python train.py --head_dim=32 --norm_place="pre" --attn_scale=0.177 --parallel_block=false --init_std_o=0.0108
Each number is 500 + 50 x the weight over the matrix's rms, rounded and kept within 0 to 999. Layers, rows and columns count from 0. Numbers have three digits each.

# layer 2 attention query, 128x128, rms 0.13, rows 0-31, columns 0-127
506504522500456546480545542495419549403480477585458523455543479461443538504510532486449505572495467497517474424522524496457443415473464489508496512531524510431507560425525508477545426560488551422484488510463535525449521582559459522562403568513488472438475563418534532512543560615579528508526558540458449534459480518510481524514457574502503574457462469454439510474521579524525520535518
592558545487553472509507470521540476519507541437504454424494516560467505539470497474556483468441439523503495464529464455558511536459460452474505513494583444494475501474498500481538451485591501478564477510492530532538509542548479456402521492508561511434478470509489463497562451511474538467498440466506577506419522468473524458501537447488481450456539521466488514556505508492509489486421
517483552465386466478537559501543456442460500447474447494517530502476551500495521406447544484481469454522512504511512522538463505475519535494466527503514547498521533416494463452451492516452489479491529551553496454496514547541493500530447479549440488469450588453528528518529504530549467488570527421432456518558374493479539504525479529511448550466566518479442509519514609483556486530535
523482514595461491511600558545589539446530549512533511526434541522487550468513540463395552520522597461547527522462531480517472490531513532445505448445504530507547510516445435507499514575482476455498485541502473493504513449475492499537482515487466456516545451490487550556491456490493476465504539483502447591524411498534458474545454516529462526494491507474444506460451575554550570452495
514551597490457493529605493558530535440517466485475497482532508494522516466538488405483491489497602475479548494517626521496533571472578527471551448445492547506513496473457512450461425501491508527560472487554496459499535498507446520421514508550535476473550508488534461511509603537485456532514506468517529479563439432494507489566459514521428459456565577437434508438448561604528519524474
465451538554456459439476569472536537524542456466527445596459587526471459426480503505503490480446473437478558541546597481532519486463503524441434520531551488445566510518464488468435533496527514420438415572463469431440488512456480510549513564490518448477559539448557527551478501597510522531524471454410451538547494512542515467564497471534477485500509449492417476474564537467493468537585
549587543575453448442519601501550451567497511547498599507583434564544554589547509471553483518432484454530538572497517499485540461592535511586498468447421503508515414496465537533612451541415511517415432475591479501593521472532497594481504430456455514468438523498580575485478496525513440521492544504473519551526394464467448487498534512373466462529484524417493514463390513578542399589518
539502523479517501482557503515444446474495480447503459521459520573481540439500376429526516453571491450484475452425474561483529540477538503382474525484450489517506532460544537538483468483545485518412549573446555515435488480513518483555464491501500468532539494574577439500394489543570539499508456501387528541543566410556535495510486540489517567530578624461501551528446602503536401522520
449549442457612477502509566519572520498523507559496533518535383544425510545516552479515471519409400528552445568416458551512438491488460474539528472533525423487462484559528443566568469486390531548467508506552537521509486596533491613469514502466455462533500538515539512421576513468434505478462533526543526447447557479479530572457492602450500465489428536513553599477536455447465469513483
454445521498509543485519437456531361460493438519423477545528532450408393472551584517444601427518443494536494509471580542481560503505562512474532451537513441577530513592556554456524543536570530498471439597449546465507496447522557507501432487480488484479528521494416520537455514518606504438457514464464417511593508621531485561460452500495482494487528548558435476403532490500501572513487
479439563407467498495479556521459435430531485368437504465505486544539423540391601537418556490606439493522523503512462444450601485446409527470419501489531482534495392476504407492506557545548545493474459512621511511446499517436475344528385489436562511432537433459488549522517467530471466589506581437434429504504466482477504525506414518456444476508438548423486528373585524582544615488511
438511529477485477593456634508529574449453476446524503628472563475480368554432492453533497573451519526432390534476477402438583560487526602443464612507535405571551569475475504399556502661633527497585462559452401558524480597397440450528518523507521555559517455400467436514485481522457433496539559443548548553496494459469546442563482521425549467470506448439449415515408496422444471471455
538423537480436461373525287510402431396569492459482439557552529599518419667471681445413527530436379438467473486463480433534487373516537583403433615562412513601587418417527599436534514488560556595425501601531497455352364526547563434572472562524535456501504459531468596521564479326369500518437422529586490597498439395460462466531422512436562397423481523547455577359482649532450595307548
436388483539526483420499349454405454548598554356478399442582561552464490496571557438451590493459471586484475575496490536456499541473593446504532518437484482462559446580464525420528540409470437531538361505563551404648454525526551451472400461522510506517616454433515469612433590549509554504483530535470504548515403516395429481498454557430498441521486493493484580499462512466476585457529
483498597447504515545464407490537578583595567522536471413393517533506552496481444471514416470563622463510540529426472477412439632471493498508479616643640462596502448487446492482390506518576475471591468517479476433508447464472490443501590449525553471589475502417450658475502472444526559552578478505478548475446455395535520526530547496478590504506558432446547524410458542514435548509382
554616448521501582524554504531455566487567523451500560557394559429412460515479549497484550425545533502546434595573520553545576370493609541477514510410397453511569505431587463432476552403504609496429607658470540483496311468526599485578371440407446521556501491517406612541529573539611570438515480414281445538472617454507521634541368584428474458525432584415458461411527524453599537392517
431515579515498480540528456523522506501521462527519530492480593534506451533505519544522484352524465502459484490498514488509505483469450486496505555533522552537471544499495422564509573490458486562504543405509511455495526520534549437498504504501445415527502496492507501472543519548518477552459465599466538458573532530508434541454511516525502519559483505393520534430559414517497539478473
477578563453526457516451467495491420537479526425458505541504482445471523488516445536529500456466471527481561464512484455518522579513546466487464588469503430518475523462533525481540515478508492517505468550460520463553400590527519480548559497471475512460512515527507531479499466479549575539526472472542531498467573496488470434466495478480488486545551510494502465521483505484502478506563
497484482509512463560545458521443524477547471571551577533531574430478455444484527448434518525612478471521537425553499551410509450518519513499507493549497576538476560455517429485444528503420514479484551485585563494462607440451564499515422520511596482511479432511564506515572514531529427464476572566512486424583453503535476512524409560573559520443502501499453491465503605563549484466508
530493417508570515492428475562475533538520436495486418407476451565477540473450490555554476492514488515481466475469440482594496535475454394516529506513553509522427499486452441484553547475527546547538560458490440523510429455494491498443549538502511527534515487464479451458502535494453497517470465523499595487463495438498460523499500517477452490512472464543500564550554403461424551449466
508445442585478455466514506475490539509452470603545459532495599521548513478521567502490509536542469502423557495430543425418512481497534455492495495444536507459514426523582368415509530534507522403459514601522486521446584512455481505477429533449552535515539473472486558486485580511428417531486516568463490500502472489549482511527482507494531509505480424525498468524502534524413513532475
440471486517508582540457497511536464471540575588510521512413572455471489509488554522522578484410551629495473472479520458515531425518496549521482498484538468450503565458518494540419544538499437472498444505450493502547512432527535459544490470518513574523559506510399463539471475475449473421518486503477481524470462571541559446481550516509505518459464471486566534504475498420457591457455
473503490495555437443478480487565488530470474490487552543482492457528463484495476452520416584496515478486526579439484482504450481468527476525457531522590468452449437491410448556538582489505472476488456421517480456500516502561521571561560497505414502524523470421520418497545558478513500454506542501547402478503540533505465514478548411490513435540462566496475512455522428482469444510534
580478546547470518439507545516506558440568532505491445516462553497455517497453524509410580487560494457537556497455525455463577454472523546436469476417526484512559540506477543467456431576565529452450423536487507533545526540450398548504478515532537503454551480454454548526523477550436465470492565542362472581519360458493468442495474544495454544465523439515434497516568559511440511468469
466563529511551499521431565485489465490482466527462483484518487519515482599497465508552524475518511509507520466448520567513460448499517520463539493567382354456520556534540584492436440471495504516466457556479558492422478521517420541525484535472580477494516484493487470503610496493445582486499457578407467504477521476408456555478459448411517529457512553568517464525501531531532523523554
495472537449547492534483480508494535518534484442546496416550427544515592624512666498592497571380455490544402489340426505490467418539516518534561512502428428470520551517507532508489423581509440603515518472475586606577486551584514473543465630446533504528554574515434461511506518491410428604467555552530476513543492462438441533438506474435610469402325555463515550489489446519446551472488
471449484437487612561505375459441579518466472471534467509521535531515487491477560597540559501518508435502539496436580479354552592447480472518544551521528554536576542538491490434496528548511557532507473471497475477517519572384500421599508575550566357517596505559425503496539441482510565612454588460547483494467409600512519380442557464572511518503503441572454402488579498504466532411482
524554443448560438557473479499382493485473440432542598424478601430452374528485480550509482560478467491484430476416507486460535428469470633414441460518490468451537478452540509588527554429537559551391482535497465508439474487521500491458488493438499483548546478480478502455473573499518444558455478502464480531378484463535409538484449502476590463540555485453524535470540545518474497478503
596426539542416439467487502532455387513569492432521453482513492549503503445508626507422475501466491487447430591378482486516538403556501542520503539497431515503471518459449385583506436543515466464517403601553546490431508518541591538558557571471434511533496572502409522426467444428490439488476423528438483490455474471433504437529498555422545359440468493489469588437540631609469529464524
452527550496448448568466589537499570536475530466523411493412485466506437421445474543538472484495612585553482521539492546608387488628448459539521485479538514535501515445546526394525457500544450512552580546518484449571526578488495558483519462433551550433509582438585432508449513413462549502618502367440433538524528486519577456563546535571487572557551402512539520621410447453429568688533
478523448602606537500560553459518553429564529457494558502458564435428570465548524552502595481563654568410585557598566457535530482527359519437535563409418516412395461436482473494495436407563490467509596466493368528447440451546484601430466497468516555502548537481452522479509565493498556544567449476433442623562539506484500477399600466499415450462424481476402576531465521462473573531529
448412501432455552616579598418447488357555504526442501499488528506615396601476460509534437554569420461424465506563482478480542503447448469515476596476445558592536497448499523504489452565486534526505471520512542543404410619571450426569564556474497424485546487477466556514580473411573519556450448646554433559526528552378487562508445432432442553472370424516402477509494498517504572487480
# layer 2 attention key, 128x128, rms 0.137, rows 0-31, columns 0-127
489471463488510438526473564459515541528504460495552405542498526439433491446494520499460483477553542462522438526493505473477465534547525497507481428489469472475533564594474508512491453493489538527472556487540441484453485407507531448508594449489497514535504494562499460500512539358490519532501481500468495488541580516466512481506502492468447427505539476490522397566415497480417554430496
535480455528577507537463449576452468522606512424524437429492511474510489487434486507529469485512512514528407513453539498446521508544497509537518521531483550506539554460511548413456511506497535525536512492527557475616477523504464473537467473500490480523540529551585530464443577482495495478395535512539446505467457506535472431492489545512508480549499507525501492464445498461422575540493
489542444518555497434443528493495531546434459549504416522471514414479442493432489507465478511494477495449520509525532463510480519514528530519487497443492529559556502533480472474517489488578554464499537440496449490349463406545496551464500515540576537499483447518441439516512514433458512421511470419470480468511509454503545540471498394549478511525464505515503392540470509459488448516495
492453451476455472460412479451464510524494466512483518494443533468523491453497443440456582480471438528528496501454488548512507535464536480530515494452528498543524537500444529550457414492537521501465492579486488477471452450506535473442498510463542533474498461499524520451516466445504426410520455447485470496540553511550526512467470488533496524454506541489495468536484488368523437498479
509499461619593512489446528463478499524487482494519413433450454505508426536510463436474499490435538456444485487457487444537587457461489561495505519486461475537527554535460401599520523542494584502431457517539441470352511532528501503516513522505576560603525430484429488565504482501482461393548480461524473433503451549503546528433516484439545499510488586484475408528471562535534566459495
522503502493544517382479539545455439442429495502425489503544495434438455477497494484396501572553513517518482482485501543406532507501516495470552508487509524560507531502522493393553490532608564444476525417491514473399489530450444552458565473474519562526439477551453501484576457545426482383548469446520439534498568487518497534421428475522502500488467556501510397550494506490463434437550
469508494379543501584491403588496526537493482588540481494452492415498616514570454408499521438411499577451476502468567539515490499558604450451511463632541522503398489433488427483513531571518565505500516505434572471553519467559467480474476501545519521543522547546585534495447576591433410446472489484560488475456443507543423442465479462491561461497556551558546552519483491454517556524438
515440428590499522468453472458473416527513481534502430451482476471501544436566452478470558430445429472475440520460586478413545457524508491444509462452480473625491543554499494460431432511581521485444418532499504453547555422516496495447538567465454549517527538477460480539450492484477472379492459509491552427495464494585494452497478455537524552461476480488448429548500529497502537522505
521515598395465426553531478542555529538470524490518561487485496459529542610480564476567487530566555517466502481515509448565535522452471458492463559557585563456552518478529489509496540465486421509573470485568488518529473519489479468532552454481560475448525409534518546436511557481460501590512522517443485482412431471532435476460562528408465496468535542421576559457484538479415401441458
459456477540547448475538458442437537539550530518572451566555479467475590432474533537594447530472522549536487501511493551457429501488483442467512432491570516358484487524432515455479433476582560532491463529443443446512454469452508553436469555495507549492482404419603485503469537474482501572572441482592530546473489590555539414553483522574510552444435458579417533582496374596490553554449
580456555461539596494538529477463485480350469494488559331561514498574530408474432415471487462383528435524454510584573439474546451515551549476575560502520512595550508445470451529449513567528432483472510434474464464462540532478444465475526481467548596514511552439487422488443433570593491484457566499461435403500508449505497553498417501439424536612456538421465479475503546515461494497528
458576530508483573561542564428518465442450550452557563520543579554518583571502495553575502506434490496469428507551491544498504365550606453476546471421413509490484567462496509551570431570440388368462580515430469615538484531540430566486522546567519502465470523528513609507556464468509523503489529594485496685533551498521447488355562507404486604538598586490537475424499522452513478619481
491469458426518551483513408568516350536494461544468591454556443438447518465573563447431464388500478500426570510501485524529553585520584483625437651499529551524496431488561523507491542471467506493411466468635500490502430426553472572588406527552372546547622470480480570455625501443520455521587552473603594482429554509453566416378458603385485454556493543591439431596596469479533445501528
488479540552540555499482406421539543509515514547452478470533460468439446508577427523558386415611559517531526507499593554542607501600656441539541517627467518501557512628543612520570429381473488554522566465496541466478470445582485481561494538505433556495481474570469573469470507519538615539561538514604541501509595456468542568518508460527555398487510459558500487539516403487569457504536
479556462522483469444626400577507486491330434517513563543463471559470546480475538495431546512534450511530468484439481485454459586588493454552437512457558460432649533438563553556495432522636492407500449568461551493528491530508489577480490462566530555458459548542580434593473508414490582464457567559410539512491483455454477523461435616481423480519523511413509526500524570480561392486535
522517519545474459502406529537480519459405494606566399527611512486391464508494434467527589471558562437512538402365529506503474543382599430460450551590586450494557468532480467517486542501507567521437524497524527416453486315462554425499558489447541491568474539409620554433469455569554430554507444363319572546391582495560603482445492429645547445479461650448326490524528595518465613425535
556467471456447494549456553490505572506475541437490463553579443459446490436483464466478478557531523467552547434509457499494517497449527536506506521431489482527528467465493507442480511513482495533551524445525403517426513449500508457505517518504602572471566544498508439542492472482467457474550491442456481490503581487505513418507512491497471481419507527519476501516469527479477450441432
536528495549492491581555509517526572474562565568507533458506476506560551587445557520538482483554506460441535532568569436480557474510511514541489496482565474480500452487465495415463492511524498478552500492543542515523489531535456480532450517482484522490551474490442498514563510523480547535510485493556453541497468439528514550535540482543486498461387510518464523490516534546457465560426
439544399468399474408405570496503463510351399489493520483494482471509410519483454487428555528513464541456581524438502529524453526421508489566511569452531451471599512542525450552462504552535518527506520492460457515426473489549506507428526552567431571512470477453512497456472498515534478500514461467460507406507594483444545504497523404503484520518484560511560473550392453426541542510513
527482536489552509536456476563536491491570561489521435496419444557502507547508462491556558503502569551545497524411605489485538499556505476493482575553555524478485540529522579524452454558489431562555425580522514468619466578498430449543484492499475428502636493483511548489442517539481448502437504443504446519484405547532504490562486517509475487549597449483491593406521489527528586591503
466494516520491491473510500457487521501492450504524507511488558538493519472430509420489521449510611473523420470524477544529503538498497483493507572560492478524567501508463505566448528478508519562493521465448515467460483463460563501511534464494435574540519499490508504498550512469573472499482500609460546457543490529563514473479544482484534516502465539551451485520545446497578505444473
442495494546535487578551525475516540519483550547481479527484522572551490523477559450508503522462488469529466570582496479523548530468608474409502488610482515509468454550512576472485497485460528504541507616558574465487546437440488486491580506563502459461539470495609596480516460457552476509528524461549543565500557529489504490431512571556433541485489495511443499494516489498530515481573
522473517485450508511528529489477396478493553434525497496593573530528504502476495525410529445491488493580478515496467472482498423522549468494567464431519481458536472515472484540507470533498556504483405543466470499475467513508522481527555439536593434562443485458515536532473416445463490485435539522503500584460519531512501514519527553497532511525550465464526532365509548402480454496431
464427458564428498486510493469504472401523362498446532521489527510482480499566445456530511451516574445502470434508495581441478476500568552457472485564438528502572468518426545532477436470493515528492496526513475434446526512534595553586484493506455566507492445479464473431460531566474475410375463548438529473533521521574521601556408492517471498568534531525445425428459495507500476491421
504452495504479519482517571505486469466517458489523481582480431505492472390453463531498479434487481448562481504486497461529495601486463592491490482483542482519468542536458461441489479501562610459450504466427458469453438446470481509527498409378561499576497480459449477547527449498443532457441439494588439542569541503446509468423452495464564468526409617487525498578516471525520526472461
520523553586557504544578414572570570575535535494512458442528582531544577514596501597550334454449541648491543519505530448554439399552526474535523505457472541529400438499552496619545576411344481437694501491630541477532485453539514497528513494538358538489523502486601582436384610557545412527514538472509608565497494364562553493461506556574486480531522429558484587492519432579512537487498
507525478506440491406598461593468439456476511565470470477514483558468479477609573523422499473405491458476531538424481397529567499602523472486480606379416458525499429514557451454528452408516578509509457486509417544339523581519447489528492502478458567495521491565470500540499496470528580501518584464454487503509524468517454434444496475448432402591407489466510482495504604461416553515481
526490516440538547457585382559542477443519599513591486451575399494512459493416522479520594494474395515503431602524539471556451450564554520516519518519466459474494482528496517526528578528457462501523556440554435494601442496556562496453456516524540507465480433536521563431476511483498526455495567436454606535469621527532526521457548535487522445534492469532467507496505452466455537470550
524423492412553542442537401495515447497419579496423518479621582482418538449610538429503465407341527432465494557442468372491466595506610403525414632597547487546593440472474421474478549532580438501415417523567537527505490486514488524509523533629437551600521531416470459429527420425572379517514538472562511526389501502377466399461446555426502487445562625534505429492554600499547572523441
460501450517489529545504705445473523529482466549508510631418467472540488511470423505453456498553503488532517593546474546512522416514417478508526393416530515495533534444481504474480465541568502503510477515516448540466420561437519512452511552519447464520433575497488509497508474502473514545535491418403542587547546528556589602506546397585413573475525440522456519381436511530501567590570
576496512492549458558513550569498594543519530542499565582520507547545515522534484417433420467524560385639464479435520548566460613470395546564580510475491641417577418429435432548501453596537525474534414401525438420535463426414463491490583545447471416509487487517543534504558489462510468490428503479455493464506480512463526518522575567476586486497491501406481598501468487630545424475483
491538497494474562464491485552535482547446582490479547473542486537514431539614487521565465483466419532427490500453519417496500507609525559546454574391459448534479458523509547557504509531484483497421574495521378683445465551533467521502523493528484503428585556467424498477529477457527510583501587506665521554577506486574481539475511524367510473481492525450337570576458553526530551503514
# layer 2 attention value, 128x128, rms 0.147, rows 0-22, columns 0-127
430442569418439478525481442520549541516550497530558518432475509443494534509532437422510560487521493506430545483468546501509548460447458506503528442529510493586481529584532475532480583481484568564421445452424483392528525478522517446519540539453543444505542466454547580486537547489517508544536527527465589541527482490462511524500447516480513538482550598536460593494496464468485432534530
540529575507544523573489525533461493498548508528436567498553423460489520486619495502533480480452558441560595515467552468585613539518454516541506445500463499489489482433543562471463441451543563503459441564552580546525461494570369552482457516462572481522495530522462513529467522492524494480559415496551425585494477546468557498531532572569572479556537500495513529494440507495483499547536
426550526482554551598509568583497514441581449479367503543446455463474460546445443418417443500594542464383505414482531464433475514511575577550514480537562411436526555452443575579533513507427542473487530440470359453551460536434531492613522485459597443440513474488446456503538484482421593633484502542555569497523463556602508590577466568464493557558492488476492612579581413444497528496434
453504487458531424499555533488501458459548510505484461451462461492548423532529572490441453406468528568483472547428526575538534529544478559472460504506563527470504423525497458530503419482426535458549573429483457482526394418498513454499429553478547459604539430538549511590481572472512543520478577473427472482452468563514514505531582521484435548477520474543480471476591494393443462431419
475534450486489590501546468530416404549489486519500479520468539467432470508494539461590468513470446486551549558565518495560513460532492550516484526451486450477506599591578550447509518505506580495473523550497501495483421483527498554500611558456522477585504449568523457563596470443562499426525558524487539449546527507520507488535489504530507442501514559520494525548480480456475431495507
488505551433439567431492496475518519460435564455481540420483524520514511486457450567504510407489490443542488504490469419397481480462478563462438562466550499561429493524451411590504472468482532420544570559626535547516543498462511451462486503538464425484445442477493490483558570558503504529511599484423539470561411390505534423548578481542545533477529534376508457500450497507441457585453
434492474506479529495465432430509527520509506539485502574508513471546537491537494523455567427483405518613447517551473430527476518510428430545572633476502440595452504466464472521490559441533594422527407436482498538455498472580412380482509495530498548558537485488515456544409519500412530581508562476578442474460382501532517547468525486555492492541471438532508540442431481462540575509553
535435486481426452533499531485503436575530563508447408434532447570527461412482506479519485495494443521507550527516490513528497500470535401566572519483550525475494593543466421459515621494496534439485413487398592505549482592535506478567615485460502519570554536527448461476517487585573568498490487483516499400460500553462591485514526495478490520557503635500642485480505498519513537524578
508511501497461510448461503550514508388397582546454563558487563535579534472497510480420551441425529506515463317508476474582598486585534497493519441471507433435480529525519545495525529463336595493546577490507539513427423536533500457554513484493509523550511424531545448487519546542437499506546534471504441520489498524529430425515493463549414530538545434550550466514500559539467636497550
456537425432530493493534481516458474498517572527439514444523533553518455524515553433497462547604550502500503418569481474472474497450548497517568492535539528436402485527547516537569511521419517444428481543506555597404464510548458534575567492454494439486619541546515436448538501469530533463598444461449547477549454438631486490567579524585547533434575543430539514561471495487513459430468
445610446575469444487497514451480513467553482522495486518527473570548440436482556528535445428510552523511508496473504478499466502471525504494499491508527493505491582537536607482517592432564477552494483522597494459565482510475472473414560497571510439542469460499529525501469491487545533552488454596575510528552467492514583561373551507458516433564504556502483519498411532555473562480583
512494490529514516475499425501467476515524504522509535591495580475546522431433569481423493551451496515489477502494465565514558431549547499525491436539494542528455461549498430519535403473377507462420505543534475595580479434416439516418529500501503526478521510539450438421522478473592445530488541495482453483532527460548495510544533503559497503521524543476492476447554446452461485473503
470490438491539514481414501550541448536592457491549497484441559505457509482490515545524563479564429541570435503516461563481427517426501514574423537482548476472492522483394472519447544527464450572500574446543543485440553526555429476492495544557544513589446546536531544518503435473487529518465478454557503532488500543393408514457492518512503524493550503591481486549459502499534548491430
556516490515482492470537464554445486552532480449440490559451462501468508544599501494558564548508442526544525468569422454534441495462494582469487473464532513447459460525419506500545538558572548468528561503538420531533515488494414482478547426464503493537525473530550505439494501504585480420558559496538546546494504475453467438583439499476497441481596466445512467423531482484598513530505
487470583499514545426453475525532497560577520453447547575611403499457514515463501570445466481444549461432501447497460500522429513537488565569497460579567454468577533494502516530520434510509498519377461552564546533440513527490449489579524482508597571489567492504525477507505476493454422511511532538498508525537468518516542515547497462561546526500504522595494458470464407444539615401449
463519460587553504508472446497483493503572544502431526436473614531573409499451476490515439397447564461493446408486472552459421555509475580547430486458489557471443412413557476501486495515593442600479487547411498438509554500474467487526428602499401433499509453512542528536478450515482451483479493562504488481476440525474556407421397518502512506443550602490567541596585504456512493450574
491447483425577411460444564508450488603423481513577456542474510532575463498494556602548598526457527482527487579505569540434515519497526564500521453456555521535553502465538484453481562493481554498511608459465479526543513494471510465536476480480541488565489565568454481485390526605523466564438586490559495498459559615557483488416443441449517582600415510501468429530448474440532548624492
502483490454458492499564484456513494464497475475411545496491514492466474471420473507516540539481476490529474493460465465517492432488456477474457464419462527468473525499557554483519521463465533507510570565505525449527519468411432521517505446491498440538511522614569469484526530464511415557497512472491458482507480474536470529468474550456539458527526589488562445558444543520527462530502
561495539496489445425550539511518488488463526428466512479489450509465508556506541452501487497424554484553509458515427476514439485476492466479512519558414573440557550516593542474551535457469497536480449589465470484527510511547459461522479506500488450454541526457527586465535509569542520523449499570529527504455476417471465559448508492446582504455522498501394505473599499567515525531463
568488487423487510535463541520570468417484482522571473529470527566567465563481546516504432461481411463465581515504458496504423525513511526492505480510484479517608514592437564501471466500559491522569494467395593533548423474615428519529510472472507550442531579551473478512418568472494480466423537471503509431490481498517495491533443476437525490484535416495502507440473696491401438459572
442484485514519392539456438463469488439474487493553530533539485516498451492408485514446552587449488553461439468543391452529485463478507543537569485420460558512649538468468464538474508447404472604477525558424496572526446509468511495587506520525509496557519456467473579517491476493615534485487452446530497517546519510531511474512552469559484522526503526575596442526494426403423535515502
428509468538537431453541414536430502523512484565483471494518423438532485476563442473472494520478523396480523478507474472508491473477525431486562413469453496517541498504579496469589551413441548468469479468483579594496423474497495453517512490526444517467421430551498485417480519543510534474525607444548503480520475538583566504512549401497460515453476550585551439565492407497520505567498
500491502525455352573448504476485537482533455481563472482445549498498471521477494535552531539458477500482501481450443444549516522489561504528444454532492385461569577459519368489564527521462524397580502565435507507454489449501516428510571518559627478481479560486371495556463443399458472458481428491577428502488566480547468405543484469550478486534575511607539536478553568551535496501545
# layer 2 attention output (transposed), 128x128, rms 0.13, rows 0-21, columns 0-127
413524510520470412444564450497529516572506491582440534544569445462572433498465545500501497518531497565503489514476510546477432519494508490549587526516526566439599461548530490513492468497504561507421514430433458448488481499459583508533477471446499416490523496521519544466525535504512478528458567536501522469533451513505557565518479486431560492541561464496509573509490403523569502554498
466584556472581563510489514505507528547418495552479499548564539468591456485410477496494437505520468455523478444500447483485402490545466501496491535548455478492571436535492576509418574488511554501585501480538531491442442507483442529496473552518501511500482505458522405479472505503539444430516449398589489566500483558466543564509523488560471547481450478470444508486558548548532594507493
501473569508588461475503369464455497481582517482486428459461573371443484464452505477431451519476592536446469452444476538503395491492453505505418444472500444426518447440480502486548442512572668506507513485554524637484482466479473538449395390366512529499564380532510478547512618463521625499505439554484480410547561545503538504412467477414449454503496535577446503527480408570464567573502
450483508485545427520540505542435581552522483517543477485484506488510532543519473453558479476523526444585559463514426545463523489479430485523451476429553460368441460486455464466428483478521375440534478547487521564510510497465502408513372453468494472530552514499482452440438622532495486562398541471508546431541509525502522540434401458501511538504505507491516555499513433519422566499436
514487450553476533516507568519507450477387525582502492521559519456491482480516480457502536530522522455542569521450486461535543546476568513505451481460511501428549492552520580498478458493488476444501499440514532549421516523521496553548526419410525520553518527521504474470564518494518516461460434492461482554484533503544624542483487379461499532486510553528512405477471518490481490532516
504492552560508512463504475422417528448531512460506472474490620673506528416509498501635455482459536458509507552442462561585484474483523442535522466539460527483454472589465472447480525398397518543478441558522504417509519482483574505491504556389522521473462504490536555544507484534554447469460547438450561469488482434555594430556497537527546446518459498498576517552512497443433461573471
474541513464502460543502560456492528526505542363486510544540499550521442512394578627563500421508603525503477571579454564501420500492371476552514481506500540568503499622464586527575482418497464503489553523445471442527500507511488508388525518561396582535502412533376428509397566513438544458523541493445493485553562463469553440405552474525507478515475492517513486519541498436503477485564
429499478463453534526479530488452579563582381585426549524505429529534431593524594531523451463543433511536493470438445579525573522465436488504497622492448487404569525498545483473523471485440551547520618523522572548442568476482500539432576549469518505471470467544461491408612483504462502472511533528510488489455531379512532487469545444506491567492445495484481472496585471500501381550491
595487481560495563442492505521525470548459462582512497493517615499443475506509506509401561444557586524425592433595379496482564491526529527505465448428427495441471560505424372499506515469416510562538483506473484422439445521536509483458509407505481512529444479522457390499447514503506522458561511477504481423435528487517566439567517490564518582494545498459502484549559431452497539588520
491549411521453481611523514569514508458517494551413426473477508498499636468452500424484551546488508468495510508489463525531428559499555481517469511419466438502490524491494398500457510480450531442483533545580559524508505596484504491431477489429584556413519463488463477483499519512568505469511459480472468543484554475498490501457524495463502510464441540472560547569510464509400557544536
404472487478534480480557521439445522372531553498481559499462451497545525504453513472464578459508458431516469521548521498545540486384466487439518574533488486531522469575502576547511478467486464581633524530550527475418483456543482562457485493497484450521524453487517495432435511488495538545502439489482539505534569452497508500552485509492510513444418482475498510499497491554605471522468
489488505518496487521448503629540494484505513500539498425529599521496480442443564463539541579547611486465508514544594533562467474473499489548502529522486474505483502439481461449531534437487473494478485524524479498549520553480502553465550485498562532551482506491578435487553591533538510540485480469558547505455434450432561457529429519565447512451555489506527503498564508493470442563555
518492468613490503585516455558502476463497482524474595520495465581495478557537476543502548480510489557481468523503494501419609456436473552508451432567580501532523434490471437505548493511465451486536492393408586522510493458471433552443447458466420565482488508455389548539432481576467472555473499592402528602452505483540461487462524531452420453453476530496523455487471526504503597429462
458578430590448486559484492484544506530445504478570495502468538503439448459454462469582457558392451440448529464527530504435543530559527511471432464564488501440512518547434502487510567482438508521492523543476524524507469511553454549532514443458510524572454435494501514531470531471468492469566558397490541615444460518503512463445496470415507481521506459542485454427557501577460524401525
477524573489550496534533518437459434571541504517425455529632602458425618433428517515466469490501476555503435477532452500459440571572441551527491530489525466466554559481435500524561501423474457507544530478504495501568460541437497468447502492522544572429485538537580508483533532483467483551534464545432453424504462463509562507587440551444435526470473488567483454512507527565511601485414
451414501522461447476589472512507530523623472431520461499476552480550524466535490352516510429477468457595510422485450559600504623537524555463515552463523542514547417450515521460444516537537472496472479472481422494480552501525545511576511520570551470441501477459542465503430508475467460461491462616431555484532481499476594471499498483466601494508486461474479389572512510462542546541486
461471514518519501522419510478461511508566552528447503504537523570528344553551415551454548562564556443495569593556546536511584507479527488456478561427509480530501521593436476480478565474525561497555527591531542474446414528544471468516470515479472474587551499540369533573565511533468493583455535607482430442438408535564458468564467441490487515537536444462470433508491477486533541527489
502500517614428528501533475528525531440492522504497436499434509483445497473480521546480511485514502454481457496526498478611529514514462553557454521514516530521478501486435525455453536533509539514506568469571418457486491480565494511437480459475507512518549599444478517455488515502533454519537563459495560546490475479554534512556511490454515568484408536470501489493626494475568504585527
505503587500375455454499504523497472504520532485473558479568459353460444493529423442517550507414518498450461505442484504488478540433477514545510486481483512529455528472556534490465490512517445484543550463564509466491471444509402501496428491531557489440503539499446514542532459483501517495514583434469445456535470473448409464511490576435449483531527588455509500515532463505577515463515
543480496492523442460456431512435570536511417549452407441493461512467520493519574597444507472533442590581469529455525387433503555448508480526471480531488452529467525578438543508524485572489476491592482482467528475513504486519517476627466502533519505544472546538470492498457547454518539404526600477518465519523448462442452437477495525518500530565525507555513478616514493431509470445568
463497495511443521514532440508446476508509471451524556488570482518438426498504546499505562496487476538488442424604487524593512487506480528489495512436482486583495474521542422544452502531531547475484577533529466534621409442480543402583467516501491597544540513414451522499547590544408643495484532479472495481480548480479478499499495466483425487351559494451425482518556516468516462547502
487486530476524552533493510518510477398451518477493500545445473475508451539477528550416534513564578571513465550595434522533463428507440471532553490417478443503554491462559466540503593393465451478476592597553591560501451523472479428590512496469525460501522500512450484516563479466496493514470545398405431506561549497516514538541462460448455449519479509432396473516511420518492542465538